config.yaml
vocab_size: 4096
norm: "rmsnorm"
attn_scale: 0.177
bias: "none"
parallel_block: false
init_std_o: 0.0112
optimizer: "muon"
learning_rate: 0.00992
warmup_steps: 200
decay_fraction: 1.0
final_lr_fraction: 0.0
dataset: "wikipedia_en"
Each number is 50 + 10 x the weight over its row's rms, rounded and kept within 0 to 99. Layers, rows and columns count from 0. The size before them is the row's rms in percent of the matrix's.

# layer 2 MLP up, 1280x320, rms 0.0994, rows 936-947, columns 240-279
084:40 69 44 53 45 42 51 54 52 42 29 39 48 57 57 38 56 42 46 37 53 40 54 37 69 50 38 45 48 56 50 39 65 43 51 59 58 47 60 53
111:47 48 33 41 36 42 48 60 47 35 65 56 64 57 40 49 46 48 51 50 61 23 25 63 55 53 50 35 46 52 66 43 40 56 44 68 50 58 29 39
095:49 25 48 50 45 59 61 51 52 47 45 60 40 46 56 47 40 45 52 45 51 41 59 62 41 58 48 34 50 30 54 60 45 34 35 49 47 33 46 49
055:59 55 69 27 45 50 46 31 62 42 34 60 55 39 54 48 61 34 37 38 41 46 39 44 43 45 56 47 50 55 28 60 43 59 36 43 63 39 27 35
105:46 42 48 54 51 66 69 48 50 56 32 60 44 53 52 53 36 48 54 54 26 70 60 48 33 57 45 56 43 48 39 61 41 55 49 33 35 44 70 58
101:54 72 57 52 43 48 39 69 47 53 76 51 60 46 47 51 49 54 46 54 49 59 49 50 67 58 59 46 43 54 57 29 56 49 50 49 78 50 32 47
098:61 46 55 46 43 47 51 67 36 57 51 48 38 47 27 39 48 55 66 55 57 41 41 57 55 59 38 58 60 40 59 42 56 62 57 42 59 40 51 67
106:44 45 58 48 60 56 50 41 42 46 53 52 65 35 57 29 67 45 34 59 29 32 60 45 55 37 36 61 41 60 43 31 52 54 72 68 49 37 40 42
100:51 57 52 56 55 43 73 44 41 52 57 47 39 43 47 43 61 42 42 47 55 62 46 46 55 68 57 53 38 36 59 48 59 50 52 50 59 59 52 41
103:49 54 49 57 34 53 45 53 57 28 56 54 43 68 58 53 39 50 48 46 64 44 43 40 56 33 28 37 44 47 42 39 48 41 47 47 52 53 52 54
098:41 34 40 52 39 54 44 72 44 40 48 48 62 55 49 70 72 57 64 57 55 38 55 44 48 33 62 38 39 50 62 54 57 60 58 49 52 52 59 59
062:49 47 55 50 62 46 34 49 45 37 63 67 49 64 52 62 44 34 60 50 48 47 53 36 48 52 52 52 59 48 62 42 44 36 52 52 25 55 39 53
# layer 2 MLP down (transposed), 1280x320, rms 0.0236, rows 936-947, columns 240-279
089:56 59 59 37 41 40 44 54 35 46 43 50 46 30 54 49 29 46 52 58 44 47 65 39 54 51 38 62 59 45 52 47 50 35 41 59 38 60 44 62
107:52 56 30 51 48 37 42 55 43 60 58 48 44 47 54 65 50 59 58 35 53 46 46 60 31 48 43 56 38 25 69 48 42 56 53 58 58 68 44 44
100:51 57 52 35 51 51 35 38 56 51 48 35 55 52 41 65 53 48 53 44 51 41 38 37 54 52 65 33 57 32 56 59 58 54 43 40 56 57 33 44
050:40 49 59 58 37 72 51 31 57 33 54 50 56 48 57 46 68 31 48 59 38 47 58 37 34 65 47 40 46 49 57 71 42 57 43 28 40 53 45 50
106:42 50 42 70 50 60 50 38 53 52 51 63 38 34 42 54 53 57 54 56 31 70 67 50 57 49 54 44 39 42 35 67 40 55 63 33 61 38 56 49
106:44 34 58 44 38 43 43 37 60 74 69 48 51 44 56 57 64 57 48 49 46 62 40 50 51 46 48 30 41 45 50 54 44 47 67 48 65 55 24 50
097:52 65 50 32 62 61 66 41 62 42 40 40 36 55 48 59 55 63 31 52 76 40 41 50 60 54 55 47 61 65 50 41 51 58 59 45 50 57 49 46
114:42 70 51 52 58 56 50 65 50 51 64 43 52 40 43 36 63 49 47 54 41 58 63 45 60 59 45 53 68 53 47 52 51 43 50 36 32 56 34 38
093:35 53 23 30 49 45 39 59 65 24 54 42 51 52 53 47 46 61 56 61 40 51 46 47 44 70 41 58 44 37 46 36 62 50 52 47 40 40 43 70
107:53 50 45 54 54 49 65 44 52 34 56 64 43 73 71 57 51 56 39 60 34 72 62 39 47 68 60 46 46 57 50 48 51 55 39 46 39 40 54 41
090:55 58 55 39 59 46 53 42 60 28 32 50 56 46 55 53 53 63 45 57 45 55 52 25 34 31 66 46 62 44 52 46 60 66 58 51 69 59 50 51
065:64 41 42 53 55 59 56 57 62 58 47 55 38 52 44 67 68 52 59 42 36 46 49 38 51 40 45 51 46 44 50 33 42 31 43 51 48 72 39 45
# layer 2 MLP gate, 1280x320, rms 0.097, rows 937-947, columns 240-279
106:45 30 59 61 48 72 54 38 60 53 28 51 37 41 36 45 50 53 54 54 39 43 55 42 57 49 60 62 45 53 53 59 45 51 46 34 61 51 56 56
100:57 45 56 45 47 51 36 45 50 29 57 46 61 49 57 51 49 60 56 47 53 58 48 56 55 49 49 39 48 53 55 34 55 28 43 66 65 43 44 47
051:41 55 47 59 47 49 44 67 53 44 52 49 64 66 52 60 49 42 59 43 47 50 59 63 67 50 25 52 30 44 63 41 55 58 68 47 52 37 53 61
098:54 45 42 34 46 51 65 45 52 39 30 45 62 65 47 48 61 46 46 39 56 44 40 46 53 46 55 53 56 51 62 49 56 49 26 40 69 45 58 66
107:38 40 62 62 56 49 49 43 46 45 47 38 46 54 59 28 67 42 46 35 58 63 55 28 57 44 58 58 43 49 38 60 33 60 49 44 42 38 54 40
094:34 58 55 46 47 50 54 62 72 55 62 46 55 48 71 56 57 54 40 62 56 52 47 70 80 39 49 37 54 46 41 66 60 64 48 65 48 39 43 51
109:40 50 52 45 41 55 59 51 42 39 47 44 63 57 46 33 54 45 45 48 54 39 57 49 51 56 28 54 39 63 49 44 57 41 55 45 41 35 39 61
107:54 34 42 52 56 54 30 61 52 37 49 55 62 52 52 60 24 48 59 49 58 53 59 52 48 69 58 45 56 53 55 64 55 60 47 59 30 65 30 54
106:60 58 49 45 55 37 40 39 61 48 18 61 43 39 61 70 58 56 49 58 49 58 56 62 46 54 70 47 64 50 69 51 54 67 50 48 47 54 40 35
093:53 60 54 40 40 66 57 28 52 60 41 63 41 56 40 39 37 55 38 42 37 46 41 38 56 56 47 57 51 58 43 63 46 51 54 53 59 51 50 48
063:49 52 60 46 59 52 51 32 54 37 50 46 54 65 43 54 51 37 68 43 44 54 48 54 42 62 46 50 50 67 58 40 54 31 55 44 43 49 45 55